Part of a small language model's weights.
Size: 28 heads of 32 (4 for keys and values), MLP 2368 SwiGLU.
Architecture: rotary positions, untied embeddings, attention and MLP in parallel.
Training: a variant of Adam for these matrices, 715M tokens, 10906 steps.
Each number is 128 + 24 x the weight over the matrix's rms, rounded and kept within 0 to 255. Layers, rows and columns count from 0. Numbers have three digits each.

# layer 7 attention query, 896x896, rms 0.021, rows 0-14,32-46,64-77,96-109,128-141,160-173,192-205, columns 112-167
106111144131099119129119133133165102127100141137099113167130156154134114171126110126135100124151089176160142089107128148127113156143152132119139138122133105173145138136
110158154115146113166126123135102164187133093135111096070120158114115143070125144167129163148106087134115114165096172102122155099153157086120120130128122116168109144140
121181153113175135111161182147110127140113107099147152115103150086080110130104130141149137134112137137128116162098119157116131112106153089140124175101124129118075148136
137138165126133102134162126061103118172144104106083113092107175139121097106104152142143117130118099122105089116088108078099131103131124133115136132141141140154106131093
105129171139109131136086066072126114133099148160131192136102163154207122125095140124124166168117108125118141096099149147105120097130150094146137133136119131166090152164
136098120120111174128123127150084130148115171110131122101155137129089123131171110135146159087133161148121150130116057098134107152148117134149158117116122122154170056145
121143191119112085112163130139070165105084140123116133116096133123116142111125129134129116146152138109126139161126094112116131147135143116117128111151143117149122126153
117080140146135150125130136149136145122144145116097107102177177172144139154153120126126133075099039088122170090136100144154179146124119158141131096100124136126171120120
119097135110124098156139118125130110143086090148145099116145096120140131152148168117116100141132138101161115169136152131139138126110136104105120152126130118138091139100
134133135130138128111115076096148169146124163106148159121128107106141131106142165136145158196126121130139154156127174134165117141131158159113139128118106119107115095113
129096175114087118109110109103127115145127118110141138102143156166075135142120125106071129095154151117127129110167148112127105152108081139150163075139154139142182136122
148134139114105164115089133098103154127112108124155202133112148107155061144101130142131118138151120113101145131127139171113128128133126113126107153114145108098158114146
104146174129131082123096117152115123115120119100134185109127144140150177157090086166128125113193144136136118127117113075185119136140140128197098120092095161142089119120
106106133137115090110143117126125115127158129120134153127157080135106139112152148142145123108135124101111103133118117097165155155140123117114144123121106173123104194124
117133128121121122130106097122156147133154131122142102116155140139116142148121148129149120155119105115100148160126103110160119098121150097142173137160155119129106144127
147130163145090126115105130123131123127139107127157130167139164113132198110130125159158136110148113116125135093140158153117088136125152112129136139095111135153131166126
129162127147113173109134145116136147119129121170135085132137173064109143159087158129161119142085142137116121178119140163142114107106119123149103106119166161107143147114
112113134118143136104145142138138152109136104110122127148137106129115153107133130119117161117125104127121128137088138098129139109132102117128108148123174124132113136136
113120142116112112108100113082126143098142124127146065131112144103102142134137139159145134108111107142103127102134150145138121147117110130125098127102150131135139149110
146129155131127119121110126145125136085138116114125135115133120133144123139107131169147136153140110134144158132115149115114137113137083136141091112098169132107155133126
147134107128129129155159132150102132164126140131116150127099128153135117122135097137142105107121101132126167120127116140137126116106150113143150133129113138129122113106
102139144125086134142147125134154155138121156139109088140133127078123158148122130148140137149131104111104152130129145170121113124110092138153155102118101129143117130121
165133112127106129098133146141140145131078139148143129088108107119126150148134154141132102133117134117153120111155117145093137140113119141110138170091134129104164130134
105159127134155134202124120141114125133114119116122134100107084135103179130156148165128128125118117160115152117122087146137134141068131144147106160135110148125143121102
110148167125137103139111120121119165136133188139136120127155091122123129133105101146120156136095120136133131156126123109097131148077085154116100154127132133145121114122
114110131127070109142170110106174140138111159118096113139162175107106154160139114127112097110101106106108146092129086079101170130104069138142162138134162156187143094104
194145108149120165154122159114124123150130125123127139138151133146172122108125129125117122176163132124149140122114138111141116147139155123137106149115152104099147109147
089127175099091151165100162182139146158140133127151111100160104159154165148145093082065123123153138126134140116101118123111156107084141106148118141132118124189144098114
102143113134108134160183104139153119141154104113126130097136084100113156137140137123146119133141175084125172114144137112152162153121102146100140118105110136122141168092
124126144122085100124084153120123153140158162135155074110124127115118108148112095100102095146156164126125103139170118087092116137140090141108125112150174109146101129102
119126120125119119126149141113135157106093133139133147103142110161117148153145117138117142111147113163121147129127139143130133133115144131150116144118145113122096137136
105149179145117143167101137154124122156099140124146128141168134123125121105133153141141120135130147138122119141111103130119150107113134121177169139116103104111125092155
100146159134131138140143129140147125131097099119158129165158149122094150134093132128139115121120133135113132115100155109130127108096128095150105101137110108114134149146
092147176090174112173083123104141142131094162109103107131128107120129134138110142106103143168115126147122143126129131133140164135138101126126119131084153115098106103151
104171169077128186171071117144135083117104100110172133139146187161166119151068172116177117163141121136112114113102139142145128099122125099142149097162096090141094138124
127106127106142124128122123139102146167118153135152110093122072130122145128179126139140110086126142126130131139125062131154115153138144183138110131127125131172170090139
151154130106115131140143152103097173132090141109124126135139137094144091151112088148137076101146129130146131104089094112145099087140080138070155057193106142168131113106
126132122112077113112123119156109126135163091143111152115130151149134142175131147157149135072081134106107149090086129154130109140119099122128098167130053094114107128114
143176111131100148156132125163142105137117110128138157106175109112093164112154178161121153159104073093146115188129107138166135146064146124131089159136144084145142145123
095176104127166137126123095105134148142183158127122125105130087061129171136136129115148164176136134115131134125162158123155116132117200173145113171111110148133115092088
119106147107085078122121129112161183126132160083165125130130177134093149152167118109111109112118142114142121082121113112128120142139103157102104083186152120128166120125
147105074104126154139122149104112131111122084108158149135121125137157107100121145098118083149145164097141133168121107131149125148114155142083108160129107139088166109163
141171146119119143142110125125092097121116152117096110143136108132125131135113110114147138086152136164127115150126124106154182126106137147137115134108127133158151138146
132149111182119096118159131133142112148109110140122140121142097098120137131125149117118106113125120139145168145120124104152143157099089111105173145101136144113139169102
113137136117117109130151158140151139116140134146116090105097123130113139116125139109130108073154121125157147129165161111157119111090136123109137104116127116137117133106
113156118131158122144128115141106109139167115151138128111119145126146126082122151136114152137127129108160102118131133126135094134113114110148119130096087098128089133147
109149112115137132143145148155106121099108098143129159146111145116143106103087102111134133089130120119158120137129136122120090111130157104150134130101128130145133143120
116160124090126157147111122098105169102143129140141127120121139139127137110086159124133126100137102115152126118143159111176143114108151138105110158115111148136145119146
111147120123114153108108107119132106106125124135148125125115160095167112122040110130170145146114122127155130119131146105141110131115101137158158140153131151152118135155
139144184158117129150122104146111133152111180123102129148124072100119149143182124145100104093143127124119109106137073111132088161134089160141129113126132129144138097115
147135170103093141150144176120118144122109183110116124085124143116133155155103139099103096100124096104139152099149127138166129155066086134109124118149109127169143147146
081118124134086125135149123131135130122141146141112109113151104087172171152087109124110122114121123119123172100102107108145172145109084143126087130094116107123183134139
117137126136103148161143114161148134166144124140151105101127089107158129195185137121135104137128122131110120138134118123141141118129146112128149169138151142134152106116
109140152108130130168119103159179163132170152120117127135099131093141133137127138143147116164162149121107105142138119106110098121098116160159134119141141136124160122120
107095110117076123087153111104155140179106196134146128118117143146077133184166103112116083133105109057132157096170089133118164156137080138145150089138158177155162121168
143120084121109160106144159116136127135078126153124158130114151143155118116146139108094096116135183163120156115144133146089136120136148124107118152123128096092140140127
110145089114134098145154133127113083104141113118156152092105107119137128106095098131107130110154132146131087117092119120143120147106124093137132106117127088128111142123
145144107152141113175131127171141135160135150137127083088157115111124106148130153116142130147145120128118156132139109163139136159112122139126126097130123137132167154088
135150091143110157078129120094123132124136175138134124107137144135118149131120135134125162092121116120141101122137097136111118160140130125070131131143098112126115089167
081173113112126133138148145112093132089153159147129112144128154107110100138127134142134187108146095115134118102133130126133122134102118125143082156098101086097106128129
138155150111138109145076106114113177117125158113121087172157149101144134113130149153154159119145164094153146142117126139166129095138108103142131138130126100118125143120
096138163111123110159136129101140143101144145138142108123134154129145125131145169161167140130123101116146127110093129151127135151152102144126129131133109113091117139131
107138153118130152161106105120172131096141150142118139129142137135163158124110146121153147116151111106132117106109120160112108116144114105122133129129106115114104116112
134113144141115122139161123165116117112078142139151120096131071109080144154163133116134109096101104145121127169134097094184124118098093174145131105094116138137175096097
139147167079116133153138125135091131074126147117105092116141145139179117125131106182145104139119072128147132134114123131129116117112094152131154101178123103137128112118
118095140136122122106115120130130137126139121123135117077138119143107125116130141076129100112098122148135151135150081074130088134116091138107129137099117123125153083118
129145115155120123128124103153152089164079118130100128134098086140079106170116148126142125123154127136121137117085158163163115190101163124126115128062105106138120126146
093165142125151143125079097133118130128130137090132141142110132058136166110164115131132141113146139120151143123135131112143132112112149156181103134086125088111087119123
123081131118071102105095176107140151122134164108110090132094122162074129145132123133156070089095116114163141130141104110127158128136107146121143109138156187156206113138
107088131134111118141131131115104139133120155144122162122144116138122126151144152122126064190133160097125088135153147118125131148105129133102115159172112139099175130142
088159110148102142140122066121113119140141154110137128144125156121193168109124104152128120106148129157103149109134119143142113137094159108148134165087123107127113107124
118157121113112136134170108147125104126109112128121128108149116113108141149128127117122122143144120123116136106140124148167158169099122127150124127087128119098106148123
129105129134111123125140120126137131106106155168141107087139133127138176155115137136138141109124130203098135121128135150133137113103141090110135142130105104135130137137
103107152103113129154104152105118137123126119142112162122168136144139158182104116139170127101126132137088123095119145122137145153122137139097118136142096112147116146142
107133146136121165118126153075119149140119119112141113138142162122145152146115098155123128139141113126116129146112144101086153130108104106080124137156124109146128138093
098133184113130122106092167119116136139128118144116125125129175126107146178159119131153143116133131155136156123084155131115142116134145120126096144131111093132168130131
107136131092092157157113111092116117121140114128124117155141156153167125133138151123137126166140152143129148095122122132131146128120111121072113131148129088116117144110
146125111141135122125143112129098132109105153113125103100121143096134090116181152157107155082102133147133117144146123159199153136120130114185135120115143137122165097120
130123145103117121126126096117130125125120106130111125101100138100131134132116151108116136133138147166160107123116118144102067127150102098136169120124148113148143121140
162102066134110140115169150127149115091142114136137122140156116162120122124146118134126133096122125105132105112150120125155148129139121107117097152158117140112132131130
071113146117103142193176116156127100167114134117143124107138095104118161147132104146117146126139062094156159162139126120146105143060123148112119174126073071131147125101
143102139131129108122124095137162178154128119145198105138145151049104117146105147135140144140118110127119099092144089104081143108052108139135096192117130126118104108131
095084127153080099131121182098210161109086160082126117121171138159042165115150095092071120084137146111098070095165057088100180168098064095185105129129148128186156149126
161137100136082160188122178097085105163096112051109144110163087132167114069162140163070098174193157069140150124158141137104144155130186123106099165142206106125177091189
125172173102062104166100126182131177149097110086130128114172176178145139176114142081108095074124107129179137079113086098063209114158170117103115127147158141182157032096
133153092128118117168190096149088113154186118140137140126185106106122136136196159058128109125120158061155138112096090131144159182127091131071155108121150088104087178118
131148164137099122132121118136124099137108136130150157137113136136134126135137142131152121122128107122127136120108127129090110120119135126135105143118133150102105112123
169117118153086109141115141127133107102148115150122123112145138148101128158109142146132134129111121125139130102139128155115135117129130138120133122144121099147163144118
113122157130136133137124153121146119122125089095134133139136151112116126124124147126177137132146138128113107108138127131094157108141125101125123114134134145123128148103
150103146144117136136137123140147143118143115147145121143136141149115106166129127134118142125140121127143153084136127142118149146131118134131118134110132139137118121135
150134158121134158111114119129141142131148140112127120167131127136107137130143141128132137151126130139126109105136126128116154117170093131104106114148133119123122137117
125120108115136122103140115128125127110123139131128140127100161149133123127122132122108118077106103158122151142108098150163106116126133125144096146130112137119143132127
135119151120146113089136129113125107131116143129114103150095131120121136116115118127158116108136132119146120141123137097133141133146136133136141084115152136143090114143
134116074100130110110133122128142144130161089149127129111100155141106110134137130148127143133120125145175150130124097132134129135114092092120096159152138128105165148152
112151140152118146162132148142136131117110118086129118124131110118139133119127130128124134140126094135154175088112129171168109166101185143129152122108090135110154082135
100142130123119092126120125130163151123137157133166138153129081060107137089119146107138151128166166176090106149132141110124123131093125139140115178100151136121104092127
112071122102117083123144208091162144139125146096169124152143175170055136190156091096085121054088100134131152059142091111078161147123146092112100088112143144142145156106
184116097135132159148105158109114122161118084091171181109132100114130112094155155128078098169174185093149122138147115132130126155099173126148078167186191105095171124168
088176152076107117179127149117089110115132139051110123077114109090161164176082089122152126128147097193181098127084109078158159111098169154177134151123130128165132071129
116176109111135104125139120147082114070189118112144136106157088102106123140159129062176131116116126130121094118129135132204118181120081136118155122085114155128117178091
# layer 7 attention key, 128x896, rms 0.0194, rows 0-13, columns 112-167
110151133123131154141149110127105131102107116099124113107116139165147123113097155111108131143113139162134134143106138115149095129142127146134122112116121113116117131154
129120132108134122126170144159125131116131097123109152140122123141158114122123145128112148133132150156108132135127135115133130153124123115129127117127119147130167117132
135151125107143122113134117138130108146143149152116121100142121148159139108119087119147142126135134128128117128136131138130146145157119139105136141129119145138159152126
110128130124126119127113115113119152088144091121152150123127080145128128127125144139123122152137142150095147132142124123135130141098137168146117129173095118114106113113
136105134120144131155124158132105103132103130140110104109080115108134109115121082156153144118138135148124125104133107126135116122128160145148132139150103130110114124132
136119126104102137112133123128152125121140130113163136125170120131120147120147141126105108132129098121116135102115122115114125125097123117096126117085138125111155151130
112106143123133117140096116075152114111128130123162110161161130156140150127137149149144155134101145108146130114101146142126136096154113102143117148133138143113145145104
129081119092092138105153108151106165166125141120106111130095134172125123155109151116167102145143093117102134119104124150094108147116136158111127090102144164136107155129
088112148130138132103121152101141136098090104100091079162099108120143128120116135108138092127106113141135082142111167085104114137132102111148184124107124167134093153111
120131130128141115174151143177166114165176132094139116114103124126096091104167090132152048125195118110083191131130103112104144143109096095148156132133129155153148186145
103126140148099127135084147169110134077113124123136133131167123130127121120127112119102152103123128149128133130127122137173133126099123154169135127125151108143108090155
164124153123111121165120164160117145171093131109158159149181126117126113089154107135041133136122114100152116104106097123182172123112131102121094106126158126073106131121
122170128127074132149111127146108118135146113111150105138148091134148129140123068115101090110139089099148143152107118127144140127101126115125118139168145125127156181117
104128080119165114165167101092106099140196130111090145097153112092125150153126149098153097135088155065098071121128143145117125176125133141142132105152092156136113177080